Weights of a small transformer language model: a variant of SOAP for these matrices.
Each number is 128 + 24 x the weight over its row's rms, rounded and kept within 0 to 255. Layers, rows and columns count from 0. Numbers have three digits each. The size before them is the row's rms in percent of the matrix's.

# down: layer 2 MLP down (transposed), 1536x768, rms 0.0575, rows 1196-1219, columns 0-191
# gate: layer 2 MLP gate, 1536x768, rms 0.0608, rows 1197-1220, columns 0-191
# up: layer 2 MLP up, 1536x768, rms 0.0612, rows 1197-1220, columns 0-191
down1196 098:113102099108131188138138143125114120141142104181155070135103092126145118129117174101133181137150097148139150126136101132157147118131119087165126167142145149152089102194114128151116129156122155097138105154136115139098073126145153138124174114150137107155121149087113163122151118114118133109158087104122150135106117057105148085122175119085124162129140136119122140159113128135147112087120144137137118134103135139121088138126100146127167165127153110129179145119126151128130131141122139115130118103151125128169141145140149141143117084132145127112117133158141151160144146174135167108
gate1197 101:154116125142133094155087120142178160140142099144136160156158166090172137089128160103123114095089127100108148103162116120107079163139138113107157147149132154138146130092138134167118176148140170152144104107101120122168138136103130111143120145134102169121096136139130106132147136111110096117141126097134145142110136160118075114139104127163171140122168148108120117137168120149201143152135123125134145100164118139127141124146120109150107115104099120140162107140124109131137094134095097104117123098156133083151125137143114128127064126093152112122115128105147129127145131119121122132
up1197 099:145163156105142133124100119151122177075106123124132115121149126102101148139099135121150130089120132143101120115144117138123155144114130083126163131082101104109082130138094127121117109109138107130134150098142073129094141119127167111079140140140118136153126103117131102117139125163149145114081190143140121129125137165122177127124085100163101122101087099134139152097117089101140178142153105119130124156140120141081137129162142166145116066135158145155100174142143143117109118101123154076136112174130114139150116138135140148140146133159115133175104139144140107114112134119137149145
down1197 101:159146156104173142114115113149100112105130084164103147140091179114102182119132128154171126128130140101101118146121131147118136136165090134122147136112129116114081147164098143208107120126147119114106137093122172116143151133136133133122116153120159135150160093136163154114121111109134175150098111156122123117174140146135189134144124123085106150159119077130132107098130132098103119133159125143126144170125083112099118124137154110067110105137158140156140130132144164164111133140112142146101079140165128093148112089140123149118128135095127099124128114166126162155140138103130157178
gate1198 100:158136147151128137136099139137137118132144108129153136145122124115148124121159123135119130135145148114136142161096131100131145154115122139152139150123145105148141164106111134124131116092119138132148170150132133125105121111137140144139133139108147110121172129123108127154112095128103134131150121141135121154126075154125133114131136126141105095128125090099124163112120111145111095135108142133146093089143116092119115117129132090139111109096120111138138124127129112117153131098111147139170140105105132146139116078116100069086130162125150149148141112111148095120138143137169111116
up1198 097:123130131114107124161119105148125111133136128094159145170142136132165128131133133147135120121134154117123119117123119134170136142157084093127136152182149130156141161154130158162151065116167125123111087149076129144139128161149165071125086134085120128109131123146122168155127178094116113136128155111142116139112165126094131069155125131107161119124094058148167099143180148112140120118168104129157156126162176164124118118109133125176128150145123094113152167120097155167137153125113118130147140142139145139112117135123100114100101101170160104132094155135105106118095116157118122159
down1198 098:093107118157150126152090111178118122094144136122116150128118133105151100117145119135073115125099092088107136117110101150140064130132157149147141144134146168120184115148149122124122098130095153132133108156159129105112134095124103112123144093108121144153144078141087141127138154106177113154128119136150124074107124168141080129113130176119123127121118135136122070126134166144106135150167144130140130150118112151082139104158130148152169133131141137134129129113163137161070132163078102133110124164127103129126184131131124183107105108155104122142106139126113156115130143165158156083
gate1199 106:105108110157119139054116157089106105132140104128130128128117161138141158105161147161128134119120161144151175202134120131120127122114145105125109147162109079180089112187145160123115139131139161148105147134135144124129099134090126126155093167100168116147136090106111142105125141137087125130145116121085135089145117170123101120114146197116122109117168127135098104084140136143117154144132113162139130111091099160128106135134116077149153141094129173149107130086119144105121147182137138148094154125102068137117116081132079139136104133138150113062079121117151149156151123136161143097
up1199 103:105176087191133117129151141148131138088139095140128156127126140087152171154138134117091147154142175123124128121130152159189109066108132119185128171151124147131095114135134189179094092155177180133158154140150146127129131140169155066135122156133129154125129112133109119142186090151140093114159129111082131118156126125092125133154124106129163120110129100147158088139166129120121131185162136120137138094142085099096101137085109143154099122089141151096112141135134107135147148174134167139152131113102130134155118165097101149140124097146148137073135129122130122119147134130121130109
down1199 100:117118095126158138170126140128121113135147126116099140160107146120127101140137118114116115176115129166165142117135117123136104114134124135155137097124091093096120123129116150136142115122098132100111092098124145118119149103159092078146124133092137118106139077126147160146131130136122153137120139143101129142137141085084147124117135120091141109147134133121126121159131075089149124138182146113113097131159105152094131097149140125131123145174097138098116164094127146128103137131164128138135153135112116163160123134131113139157085162160090083180110127147134129125100149123144085078
gate1200 101:148142155131082130130120119097123147166155150139123146141126105105129112091080120124135157104135119134151107154127126142156112144131140137145080135155152094103127150116138114170160136109128142148170119132153152131144157115142166153154094105139100154142158129109115148124136102089127122143133136177126156133126099106134154094136116150111109085144173116135103147169165108115161084107159114161147141140139145109148134147120125144094142158139119127144142124107176104125091100133086135127127097100109090163125111111115123118112167144127122073130105118140095112085099132130128146098
up1200 096:100139166119113130145124113112158103090140117134153144178174144128158126108140139135144165098112126109108118105092081176140159072179139129144117134103145171115152128129122127122117153070106108121139114133130114075135132147153133103143095185155110157132102115160166143118113117147118126097127154102092115109137071148106105116166094130131098138095068156142102151147118138135104165136096139165109138158121144120078072161124123127116143114099123131143136162146108162173137156163153157145148137170103116141128144167151141127119117116084114169139106137160135118138131162117141140153
down1200 096:130132112158140163116095139145129143106103118130110171136124162124119092112113124126147136094127125132097086125080116123137115119127137126103157091125112148150102133084138140099133119108093124080100125134067158131152163130113125130153105098157114160138140100147115118167142115126114146145087135120081138165133156138123110088119154118115157091115093165118182133103130156151133120176134106134123113113147133097146106142125177151140138105099132141123136117150111115145105164113140110141133089139130137156114142150152122108126138134117155115097142144074135140086098168080139125162
gate1201 098:132135114120158149081121125126109134131086157115097104130128200158170111093125108091126103142107126116137142161100178160133094103157116123095157129122160160109144179088135163100107104157112117096118128141105087134103136153124112100123125132152119104123145150151123110137193151148145109092107137078110126116134079146116121165122104133117118126154092128136135136130139137088139135144107157105156143142109153152132125135119183147153119123141089127125127119152154163122084145138124149124162122129083078074137115116144119127106115129149112130126125118121102111115199113115174122119
up1201 101:144128110143121116126114163104100125090171123118139095105129129129164137146124175101144098122123057165134121155109148125088133139100117118118089127147121111132136125138038096103123127076089095177148142080163152143127148146130125149083130096166108110149114090124139110134152128156144154159142121103159130151119091119107121141133073120148103116115131145107122108105135099136112140160081169113162145129178101100095120149142097102123092165115095150174111142141107142130177111135135147117162114125127156161164155131110145116140128142121165112082102104136108137154135165160155135128
down1201 098:164159166137140092150151118129095100136108070098128124146157199112119164129156077131148108131101167129147154122114133113148130163174168101110095094126125101159142121113127117114143134155106090105140154139111131112081126115104140149143115105137117140122161137128148118129110132109109150084132107177124194162141108129123130158114157100144121114174077114169148123110142124119079129165130148088120135107124085142122091120118135160127140112163164116145143143119152152130121137151142106107138142134087093164154119101144130123094119053139128129128111166140120130183179130104131122138
gate1202 106:142106099083139140149129163153143114109125153118126116122143104116155129121117087153149137154154137105170141096109153161123118141121119098174151116094122184126129136127082138131179113152129163104156122128117158139126166145127101131140162110126165123126147103134160124150156146123129119109137148152120145139137114100164169127130069152106135086132123111116144105147149123117111166153099114093176134127126126153133131136098139136113114101163134125174168110153104176120132095089099100130130120083125134126123147119122150110154140119120107153157129112114158118134101138104140137093
up1202 102:151161104120174135146144174145123138128157151115128159150102118107137085121155108168135095151123085096137126113144138167128087155131110113119116109090116161158120154135125072123141150162144149097130121132155174081133153119149142155119174092119132159114143093088112119142123156100154148178110123148152166089143126114128154162125132054162073134078131135145135164126162194120163118156114119110124178132124129163085138106096103094121144136158172128086099151093091158126138137111142133143119125134092140125113157121138125092139112113133148143080117164094142155145107119104115109120
down1202 100:109150129147116117109163111177107090135089100141072124104118074146079137174173118138091116134115142122142108105111110117165150131143125104161146128130149167156134087111094156159149098134115137151142156108130156127125154118132094123127129135101137140119155115093105126076169117155091126117112137094111138153118117115103169113122101125109120089101142129103153126119135136134145125115111151131120141163162115157108143140156099117132077084109153116165116176130107147106113142113108137089116126088189088146185159117133104119125142171168110144124108102130146120112187079103159185164
gate1203 103:114136153144105119121150156098129092116093135122140136163136105093087106130139092154161109106087120151172128119132139121134129113160143139070121145109160124155144108110133128118113091104136170166125107111132128163148146153131130104140144133144137104145141105116102178180100123171097147129140147132127120109101153123143129122135092123154127149129120159116159112141144154128092141146078104134123159150116179150129131125139140105165103162111143132115109157194123155133146155126130115120093127129114123114111156138128139122095113114115114130155152103149108111129139140114129111119
up1203 105:120129097141107159119149136109178114125135150128163128156092087113114156126152085164126112134085078144149115161130159141102145159159120116145125157101142126100113127139081070082106121112175161116127107129133147131112122176145127163141106138118132077123135115130170096084132097139151124149156107108139105100131153124143095102124103163153101188106138136114129122146156118119157090183151116139095163138137121130148127103116144117117107101130131140128178155115176102203182152124126130125148123104122098139166122121176145112090145072110119089134094122077109145138128140156139145111
down1203 104:114141113120101127125149125092112160098157121144173148179149115147096178128125117152092109118127125139124087126135121095105077121127107118092133120158118155102134133087106148151139109141122106096109153116171128123137159172065164131108164154103125160138137142177123098098150154176102114121122189091108161110187145138131185124111120164122153122136130141143096106146113110170098098149105102123162117096134088128099136125110186146124115116115149125123126117183104082139109095131166146139153126122124138144159134090131174129085088145113124122116109139122169170132144116076155154170
gate1204 098:165131092115142110163112150145126120128129127171159109070145147102089107141115160127144097139127126133139099127116128123148118107130159130153130105121121139085109210101139100098095135115183137151119105153158126061150129089132107156138097108104137151174175117110151118126112136147131137096099092151163052111162159196132086145130119093133086169139170087160075106125137140159136132105199123157120145133117108150104089168076144121173137166072103185135118116152093142135121172097132110123161095115096130104108111113103085124115104118136128106086179132114149072169121080088124135139
up1204 097:127143192118140124140116122105108111146116160148131171129147108145135137140119114122177124153130104136107129145088155120078173138130117194104156099126123106118162137145091102117109146139047148125137151120163101168108114157132128127137144117123164118130129148119137124152170147174126131158145129117130111114104087090138162139135119134125124108143123121122122161111158135101104141112137102121082141110106098133115126170150117141100116114143137132159153115134181190128086147190136130112182096136174123089158133132098150137131171135135124134138073139111160094102134168134118120111
down1204 100:149142189129151131140131087145140119132113105138142115183103094091129101166138105136115137132148146122102158192120122109110147163110106182113117108119110125077131133172115123109103132145130125107146108104094115135137116142148091112139168154115125094115125142135166109114131127103100152091136129121108117161103133118170185122130101129063126137164145141119091150103123132097142105097081148121130132095120093108174083102156113098142135175121112154059150152208090114166111150146171151136100140142102122143143159078141163151153173137105133148174095135090138112146099132133146127102
gate1205 095:151101147106136157102104129102129093122077155156109131117130109142156117114166137131118132164205136129113114129127114109107143151122107123134120152117148106166115127130113134176143131138097119148133170102144148173159113121133122117133158100138093213127137090156096114119128117149125097092123136134133115127105123116097169114089129133154102082125113120147140127137165142120121151156145158111148182109132103122122147162109117096131134133170126131130100143136053128113127161153126137139136136100107137137159143144102140101143114095116102149156120137099091110138117134144102127123
up1205 090:149130121119124104094142124134156107116148115143090116120161101113109131112091128144130144080102093129141176133111096138151167160134119131156120133092158151110142091134153144137115091099127127158123126123161120118131145132140160131120060173137142116171143130122122116150104126157092128155140134115127107100135167113148135140130117120130137103166108120116101138089092125131131119135152169142166102132121140138118170165130139153100174122115120115131115141143115109119101144120118180157141152169124156111111122121121149119166108156130179113106181127125120121124157128132146096117
down1205 098:114122167088133112105115100161155120139088151155112088106136148155170115125113143126166146157147135119126127162126117146147170142138133108118107097117162117138150151198126094131139129106135189134140118124123128165087163133142145114088171090157101120138153133115137131085119087078128110153139175138189115147127105128162177124100115117109077146147120155132129151092110050125191150137117125100146169101133123131109143131089121132123131144158155101104124145120162118126136123175091142130124142140141153138159142131154131119153132097108142142190166145176137125104096127158089069139
gate1206 103:061139111114083109150152168115103110124151123095123134099147131145176110131147097134146104150138151121112122095121138124135121063151113121128127076167138104128138109135141113097106123135186128150133152136098138098138126134117130107136096114125151086091100135128083143138127114130155147148115127121100126121112130156114122103143123106081130119154133142146134101148105140070138151183145133120132145082147128112145074139139123120119148109137180190113074152108091129158130114138146100077127099140160132069128134094080128172090143132111142153142098108082154150112117129136147082124
up1206 103:104132124124132150128154137094097086143124142100153106150126153121188142085109170097115153143117132112130104146164115121116124129099167112189126132102132143079095107125117131153081118119123134099115114109129115109139099160082090142157130112123158103110151127147140138091137129123103149177120119144125140150093118147163165121098115116064108100153109104151148072106123113153119115141117113114144140114134159101144122102130132134156158163113139097162102171108103097121141124200139094130092126088115170122131155165133109164100130133139144118128138126135107138145110186104125074152
down1206 101:107108087161127156102084131163123111140135133153110139166116126108110119113127110126139209065156095129087109105130115143143132125149149119151080136136102144108073119148165074120151118137189112161124116138176107099145116130122092133104099203132109142143135142117094125112146089170118113105152127124086174134151129146125133144133102102117136173098119127083115129141126107123154112172110124130116130138104131128142149165141116165136075142119131082124133133158136104116163143123084176118136077152133099154134044116151107151097119151147095110089160130159100121138145144115138130080
gate1207 103:111129086106148125148145121162165090112174129123132161107150143175160113153147075157126161143158121122157099068135173112136151095101155157121123134179134146097115151114136134108091144124129108153128168186156169159146110192141123093130148169152149135129117124129124169157134126130122106119162145105160142170136100152098122145140168150168140114127124156143127137108135141133136116096133108100125145133063127091086125136128103110172127139144136144065111087131115121132118109147139133134131096127109082138155120178134132111074148127116104131114091101142132097122095180135146144154
up1207 106:100152126108135162136129152133170111166135124149125122152089111089161150096090095169132141173123148141121141121080108116076074085107106132132109123160123129135098151137126116107115115159166111140134115149147142128099151187131091086105159093093132112124132170134120175129127178105101154121097125136138120131125147123142111141146135068131152179120128140105094088128144142138069110097133132134143128155122145105074139121095055128104163155129099105127123138139170157146099160146128149136140101129161125145092096126139133120110120161108145103129094085136137141099123138157140107148
down1207 105:093100084101148118142110152121152132128135104103145152110109120185168133085147066159143146129176109102112112119126120157097143083081140134117148129196146120134154133150184083121067124075155118123146111141161168139117168200128104156109136130133104106140132120111134129136134157092147116111127147127149084140177102150119134152121139115108122111153144089122095148143143139139125102108159124120169141176128089074071168136107086092087153179126102134138112103135136099188122111102072150104140111168104120103114078152141108128096106149129089072122115089097113105143133122120109130145
gate1208 096:101118104129120119071115088121143134129175139135116120133131138122131142156077084154125115106119107104121155133099129104105126126117128149115131132126089106142136143106116117134112179148110061179122146113139156131120116091128101133141143147108205152116149124130116106117127123138114115118134126152134133117126138078148129157125159124149111162134153143113098117120122141137151110112139113122097076098125138097108177178144122147135090146102125119126136131194136144126121187100125109098104103111118116047138146112080139089128112143107092135154109094106135111145134112123144147114
up1208 095:164124131127131149131112147140156121089120135150163093142147113090184102146110126098154086120125091088124158123090137120108191089137117157175118132119100160113157096154093144115148098130103146126108115127135151135121163100161139168139140149088103104103121091105159143140114110164112144160111099128141128138148123152118124118140154119135156125151103077093131204103121138133087117059126088109174104140124139140152100115097146094097140129158150100112107146154143127079119123127140157092120103162197104140171124138071125132147127119133129114131151143132154135134105119134144094132
down1208 099:126126156106109128099093140108132158146104109154125108114143108142139112133109143158131141116123161147138152184162137140151136168170101101112143138120139163104100113128101191133148112129142125084103122172176121104121126126103143126108136131143118142103106117165136123139074144168105131112093130110124126157131111149113136083115110144111118124124134108071130116077165134147088136072151081135131120125111122104206096104142109111091120130106122086112125129110106128143154109162109160123113137120154112140105137118088119144131163146121170159111152129144069143118167152174150086108
gate1209 096:151084121200127126120111093139120151127186139102135121100095136141118123135126143115181142136158147120128114108160069102114104164105164161120155155113157109117097128166148105091130128109174101135133129136139123121132115119134091117123155120121114150146141129165140115155141110111127051123172129093109140155138114181111127153130140122073104115122169137092122126111167127122156082118068163173163133131119169138129119095120130142108100134146105111095176140112135116140122086160136131140146104125105143108116156148134097099119120129145132170079146110105173128225132085125119101144
up1209 098:121131130085120115167142166143192137155154149107130138087119110142135143183136151193122097130137132144176073136112109135118119124093091131147103146134105181148118101105133150125115132157109146130148121122103108109167125120143115145122111072083154118124120101126081146144104100118092142146117156131115122128108151147159113101117113154149108171133076148079172176117119135130115150136131103121159138112149119155119098151103125097145149124116141119136156131172143165172115101094141073135079148137115132127162145098140100133118131122110139093137099109131099155070141114124121142119
down1209 105:121123138115124146172116101174121148108144151144153130087132132136149134125112113122124166136115094134100118156116206138110157048138108155131101111094109167128110144145156124128102120137077146139106090133133139056166119131134084151106137111098151122172076123128105103133140163104116159124123127133102149052105130091133118097092113120130127153135113143077161083144093136137105121124117135109124150106163158112117084160136097110148134114093110094129126135133165129136155158118140113123120148150115127122143109122102130122178186176097135120110117125145120126092106118141118153115
gate1210 107:131138126092151147128141130120130104101084119093166139130149173125143099133133139131149169157159125143090113126151100123164141136106136108151110115099138118150117126154153136114121115138117157132150062118090046142109156107163115141084122104135127113156086123079141126139147127144104135141114146119141144167137149172130116106100109066120117098102110137119158122123170160102136143116110100118157175100156124120125128098141113090130161124187149116132109134094129157133105117198106173124114113150163130123113121158132126163146164128081105178143105124102100112127105167185109135141
up1210 102:110171150149080144106110124100143108119104110141151128143133110126153127114140124106100144133137155133139130123129137128158170157087153111115120163072163130134103149093114123143065121137154171149128093114112134123115112123128105120136111115144136110100143111113132124140136116132101136134103129130118139137123143089134102128123086122084089094125132116144114168126137135106103130150127126095148136117130119135146077124167137063148109100135097042147147140153096132121144123171123137147126165131126127157087140109156132116107093096127133184126094159142088113113144168083138081150
down1210 102:156123160105117118141163109087131168098141150101136151105141137100190106120094132178077141126134104129111124163136105115119110146128144113111132142119124129139152093133124115144125125145160136141128144102185152118111129070120147123113150112109154100118144106123125171082149151154113159127150126120167135106149132099175121104109148114114128128100113147109176141102083096077093160129158128136113090116099101150164153103086085109139139113140102102155154131102147132169147173151144097126109127123161091154098088118142107147147154141166153142130135105110113150099101161137142113152
gate1211 093:184068110083123123094121146126138163134140127159105125147122139110138132133104151138107138112120162116090160137171109082075111127127151131144146097138108126099118132156153138093135150100124133122104108080110125121112142082131137137104124132124107121127141105076120112195137120113128155151150120100122148134155128128118140137139164101126142125166159144143125135135121120114147085135122104095145155137093158178134120118094140121136107111102147112138133114133151117148115140117104140112104102142157101185101114168134147141138140148112119107156150126187112116102159092145131130148
up1211 094:142137098139120104088125127138133136142122086130161167128078133129112152129115126148109135115124141144143139115108168100112100115080150117112080110125118158104138108116151124112112131143148148129129137084102119109105118098116126118140116150104125155151115119111111148107178167152145127101129106091102125107115116160118125163161116143121121110140151115103106097104104136147125131103153133126123121146130140088150125090133162125131197117130111117098175133126140140200142154140093157145137115158100087118129119163154151126147166111121139134170153103156138127141148144134141127094
down1211 097:139147155141146172163166116111119156118114107118133118141108078165176146151128122071092126101140112155108101102164133125157130178142144088114098115133104141107154105150128173139105105117147129091122105132121145121113131142121090097135183111107117160110125139079160153144094156158084107125097109104144142142160133156112118117120117131154152121106164122104127169090151127146126151110169092127156110107107116167118129108124153137135148099136114099065124147164132151140119110089132139122135165135120110168148176128179133120122140115106134118120173086112095085136125143123170098226
gate1212 110:143124119144146129116114128119132127098136163134162112128150147151103125078102159122087110140135134168131172117094111109135120148128172135175128141081087154133071152092123103112171170108118143133100139158133115107147190158136134131152108144139132143129165128133099083128132108096128131112133088125183152107102106130129137087171126115117191178111144153170133132189134153119125135138138130139141113085135184136165101102148105160121133127172104143108123131116116155134157128120138140109095087159130106172137166122116165177093122122168151114153152151137156103117182139126129125158
up1212 107:106147159113156129160131128156128150139120121136190156133104134120067145141140139134108110118155102143166105136068142191128180086125081107069102145180112146119155115162119128137112105126091141120062102115125149105078124130138123096159126089129168177175105139149108129133146123162083144151124119103047135108133150116105079111123118140144110106137156113077130079176126127123144155078144111141082099103083108102123132125138076067109113117147164103121132136150076141094100137110117126152173168063131144109132128148154109105122103142140104202125146138121096141162092162116135147131
down1212 104:103160120098108138114095127175110104112161107143122080087132128158147103180136095093149114124122128144109113144139128139097116110126114106141104171145132131135124150136150110080137116141109158152182123123128146118134122126124134114100116085120156141142151109130106151140141103142103126161093174109117130132143140136118091155068153126149113100107123150122144098125161163087148112108158101119075107099114109127108105102128093131155131133135109138117123133131122111102103120130153168158079120154106129108121190189141148110172145141154123099085149131148082138135106135162131149118
gate1213 102:123116163149151158071139159138098091151111123146157164094146119139110147103110122138090150130157155155125110112125117118100097139079139108101144101126140147130096138142106159127139108118163129129101130111137133132155116128083108131168097149123129119099114116162143111102136143124138143116168110111095127123134128111168122114136179094129109153123167122116127150128130135129134132114145128118106140140107110140165126160111122088111096157160125114126155168097142076182083166083133058126149142124108127119140130138145153167166057129115155165153130095157108077126103149128115087116
up1213 097:144113145135124104217164151110129137129101111110097065143078133107119163162167126107090134171116099118129165143105160095097138117094147142133115115152121151142126120149124103135072124091126101104141125152093128094111110133141108094121130120125086148119140151045166131169173111141129142088115154136102105162091118107139130135130099118124111140130132122137130143156126088116068141142144100102162086114111110117095119126086151150151108109098155162118102112123089139124133131158139162194156133113120112108067155096161157124113121108126145142132138061109111154096145112105093140135
down1213 095:147125119109142135128149116132115115159130123110152093101138116145180116105137115145174122146153150143105099116130107132112171139147107106127154108141111120128096143147100114092115142108155117113122155112099149127086125105136123130149125111138088132118100101095120143166133141126130150163146126086127149104095149155117113114148161136101163136124114091095100140141115138157153080137145150130153156094139110105129140142127165134097116099139153143152075157161150106138157129137156135125113140141111109160114104125132130078139151095141119158128131095128147124159109159131151147128
gate1214 101:127108100134128145107129083163169163153150119162167126147138133118115113161165096132107152146109110120089083104100115146107131110134149140102119144094128128085166145168102112079120155171096087078077153156111098141110121153119107179126098161140101144143116148169103137094122108128190147144108097120123109149150111097160134123148147146115099115164131115134138116133127141112155168096127079152091135108151106093137166100121165115109095126136124137119124079116115130088120132137143128119139121125133098120157093166107135118134088126134084135143095110115147124133118147141139142158
up1214 094:093150119129136132149150165161089155086121149138144179125160107109083116130141116099135117152123102154124154087141139131116123138136170095177140103144142095150131117150094129102096127100133128121077104138159108151135100109121118124108160123068096137102134107095153154113189171079115143087091085132171137125133155140156158121105120132107133119092081145120153102095141132121123110131128170152164094061110114157092130125145127172113131126136151133110136147155125132178119142166090169164128145165133125123187131106131140137111110148115116142122166143113140131102143104107113087142
down1214 101:065087127169131123154162164144124102085107145174120140149134109148117127097152120116110122139109133140138172160143146131136141159109113117136108140114146163142102082083126135143116111165127135126140128102156138142114135057113134110133131081125150132101194135090133120101150118118128138144113154086099116117086109152111140075122145094156133138106132108154116145138115119121105116105137179111124116137097136152154105145120088127174168101179131120152134144106117117163144115118168105120172113146129162119118125099112145148139142130165152127133138124107137082128117127100112149099
gate1215 097:097169157178116127110108104160147072106111103158152139102157105126174158132120116146150105102113130131138140137148136128090118112120158161108141141150107139144150094099135082113122146150162173106121154080123112155138133147123125141127118133158152159122117127119143166130135111109120108149151105105144111154112071108129144133093157115121089130143131177104106109169133147132099145160143152156126156141106138133098139125069149144102147145140146150115104142085184122138144129100095162125180167134121109131119116104133156111189117149130144149133112058124058114129151150163161135105
up1215 100:131139161103095130154108147163115125104117097131137098106150096092106150166119097118139178167114095112148107129103078103128150115119165118125127142121145069081110159073096118128094130142150143157119149149147140174120126167142092161117118119108123151143081132104121160144180180170129119115126149128155165121146118162116189174131181127166109116124109154103138091127153121112105136115142166148146093130129146140136138084128127103131085134084118147121119115132127144162132088091095133107112108145143184133114122141166090166105133144145111148092144137096122135180139131129128083155
down1215 094:107129122102143178124141135124107133084099100153118153153135107102124137189133123110136182137117128113136132124151111135117139105090118093099115158152148138117083108118164092070094170102128102139130127112128118083125171073167157159110100153108170148099091102136124130079108150134103132136162131100127160146168139104152129173124112052085119157158113150102101136114094138154095145108145144174134096149137184127148129157147157141156115125133123106126136111129141107103154121081126096159087164108161143145110125142154070117140136097101104111093108160142149108133145104139111141129
gate1216 102:139126110140123148183136139195141149175113143157135148120167121147141127123124127096102079126087185134156109097106114140132166132128119152148094137105124101143121155161116121132139169132115104122138142111110091124146111163127131127107175119067150124109134177153120120111101145157156187105111131129132123109097156075150147124141151131124083128106112106142125096166148072135134066112123132135126141173138168149151134118114115127137123149128119129106135121124139115153124107131115140124116121131118124099116133107094083124153135129090109173149101126116155145153152119152112126080
up1216 099:138133133164157147128136113120142123160108153073123131085136165118110116130122114116127119114113174142131089112131142119133126172151134091133129139140142151143106089123137117092105121136140147157134136086121104141167114135106131135142140082047134142106163113137078139105174104106166149127112110146110134100077127106109148137165119122105106153101129156128130113153112142107127172107148113116083113146146143102117150122173098109111136134120120091127096147115140110151115091119119132124105139130093112112139075105126148174154143133059128179119127116134130105163128088160164123108
down1216 106:149093105116165142142131123116088122154121161114119140097149137140138102150148138136144130099148138169130121149143142148123123151105113154186118096121112146142100121138122121153087118102142151151122154083120112080187143134118139110150096089096124156092146089164096124122098149135112128152142144112151126093081138141135096099114138151160113153129101119133094100107130145147112164148148108119130105195153148129129107067147058093114154148126158148129045157144134129167125140134063145121087145134126101104131091147129150096114136106156171145158175117125137103115082145141155146168
gate1217 106:158124095096123132088155170129122112146145101137101150139126117113153158161135120137100146095184137171162076164119125103087140131153147122138144128104136131132138096081105142132128153084119114108128147083106128112162152119127127140133157097192173103185129145117084092121137141165097130122116112124100157172118179138143158091141171126111092153139141173169156146094116133191114103148072090176132158131139135124118125141100117118180108138181161087083127119143114114124117161122151151101160146090129174139177129110104145153145151112130136107112130118100109128139124168092107110113
up1217 100:154107139114135130139103155121123147140118108138155115122101113140188149108134140151132162143150133100159135132095112169121112142177147117091103182116085179137124144155122132135171174157126171122106152139165101115096132157105129147113130109113167104133120153143134094136174155167138082142109084116106070117095132109123128153099120162152132105135106133116132156143111144103119117129153145122088095125150084124090138118146163127123131149132139078147171164110099153163080127141159109163129112154148158134108152114122149160075107106177112119134084094175096138132166128128154123135
down1217 105:139115160174081133107149076115173153120149131113136137125124099103105136151099133111097134138147125137140123092153124095149099120106103130108135152162103101164102166160132105108161087125132122131146095109162085120124139143118102132112169138101073159130162127102129136086158123143113147164137146101137127100120085120132079153117133150099137126090134089133151139156136085096136106100132139131126101162073120127097135096118127159161133138088115120106147104092140158155120122134089104144100149164115115122097140120117122111154088121123117151132160146137135125088136163123175145148
gate1218 098:125108143137168120112167153176132151140124164128140119093107133128132105133149083100128153139147105085113143115128145084162151078165127139158168101105142106115086145167127119115108172115134163143120121125122112078147094140108115145124123167103127132170144130077187113072139154116121121157143147107119169120127121156121150087118143129113125076063147148115143140151173145138131123113170076119112103116095114170095071077137099142123114083109140084102104173122139145173107099102131146149131136136098082087149114077140127114152173118128138118139116115126110106125111128150086155137
up1218 097:124122130043130156148146163126157121152137152105088158179123110117135110127112070092191100100108140142123113105084205113162112105111132151110127152126106103120109111092120135175099129150099125162123124180147136125111121101144116097148107133152151126114142132151125133132138195133101107126161112131126108145117148106116137110100132096116158107115099118131085183117133150119102121136124179152099154114114149093112119126153117146125120121142109125126107071140122094155138178118100119125126125169109157143135107105151150139105157152110118131115161107154075141125124146143127175125
down1218 098:113109125112150160133096116168143134203091139129140125083094119139119129150167112145129124114149183168111120154142125143129119117136157134156090158100099119115109130082129175120105139122132179155189156099171116122172143076093116127137137130131122096140155095202051155186147153111115126086151100118148125104130126148081120121118115161145098121090151142153098133091102126096136137110165129124031117125161130107146133117172085171160133145146094151141082090157139145099158118145145111113155131147127154107141168111093138116092124115165107130156106130180105141132120115114140133114
gate1219 109:153112138117091134134144115137150100149084139144075121140130110088151132105134138138145137113139106116097116140117131142121126138073134125137153173119115154092118123085102135133135121103127186134143158122125138163161120105190127109130124122140100109134126172181102106110138130121116130081126125119108135139145157146101097119133150149163113153122142174149117109086152128122140119134149138140147115105133147149096154115147147126127148132175138187095143151123152111149120152168116121077149096144113138069115156167129152128125128120124100141162116105121133090083176130081119121097
up1219 103:116156115147115121111126126115120103111109133143128112165146098157144114132112103094155154121144117137156147137176133181152130171110119148133150153168151168102124100136128142164119111125113134154101136092165109133077154129137097146144129111159116127112073119140135119142177102152126133178110142106108113106149133133110113127141134137165095143149111158092125114133166152126093104165118127095116103127117148156133089107108111146139110161186121110140127100168138116123076177115165131130122106190137178141112173120111120173149116137135047094135162135080152127109154140119167120108
down1219 104:145145109169146115104123130134106106144078100132132145158146140138117168127134150130146111133121109153167123109132139113099133138139132121142133151099166131114150137068095095152184160124146133159121149145138126140138122118100130119092083136107133112151153162146131154121132166126078151098117085142147081133126151111121110118106175137153137153146142155111099092135115152169094124109164103102061144144139134113152078118115131128127153137117149188128140126168168113121131087123177102119167130115126079153135111136117093123092111168123141127165117167111132108115113147124147143122
gate1220 098:150090138093151111102130118113130132136120088133112120118146116114143123138122133113125090132129135144171076132150140125130151163127115112083146126135124123114134166111144108105130123139151138093088107161137080149119099082107130130160149109094165147141147115154155138123166129074169133103125116145172120130150109143179094130128124103144157105102091133078119115113173141072156086146085133107170136118127122147110075125154119114163097154146104081120070094153104129167143151130116160146125130126163154141116137134140109125126096097106140099151130133153078152130124133118119096131
up1220 099:117116132103109209153139129102157079129122131144183106128093078145115081146133144147130114110093127109144127121135152143136091114150130093091152151150186151127148101081112122080133086142156114133144131107128145151104123146113177100111157124110130130140136128165106135142143135133175134100122147086109112073121139117152141128116093127136148117151164074094135112191158112142143136121109141093121149124129129104108146089138127145139115138151190127104126111092145099117170151176115088116104148128138098124149146116106148098114078103146099085111169162139126141097067104119154097153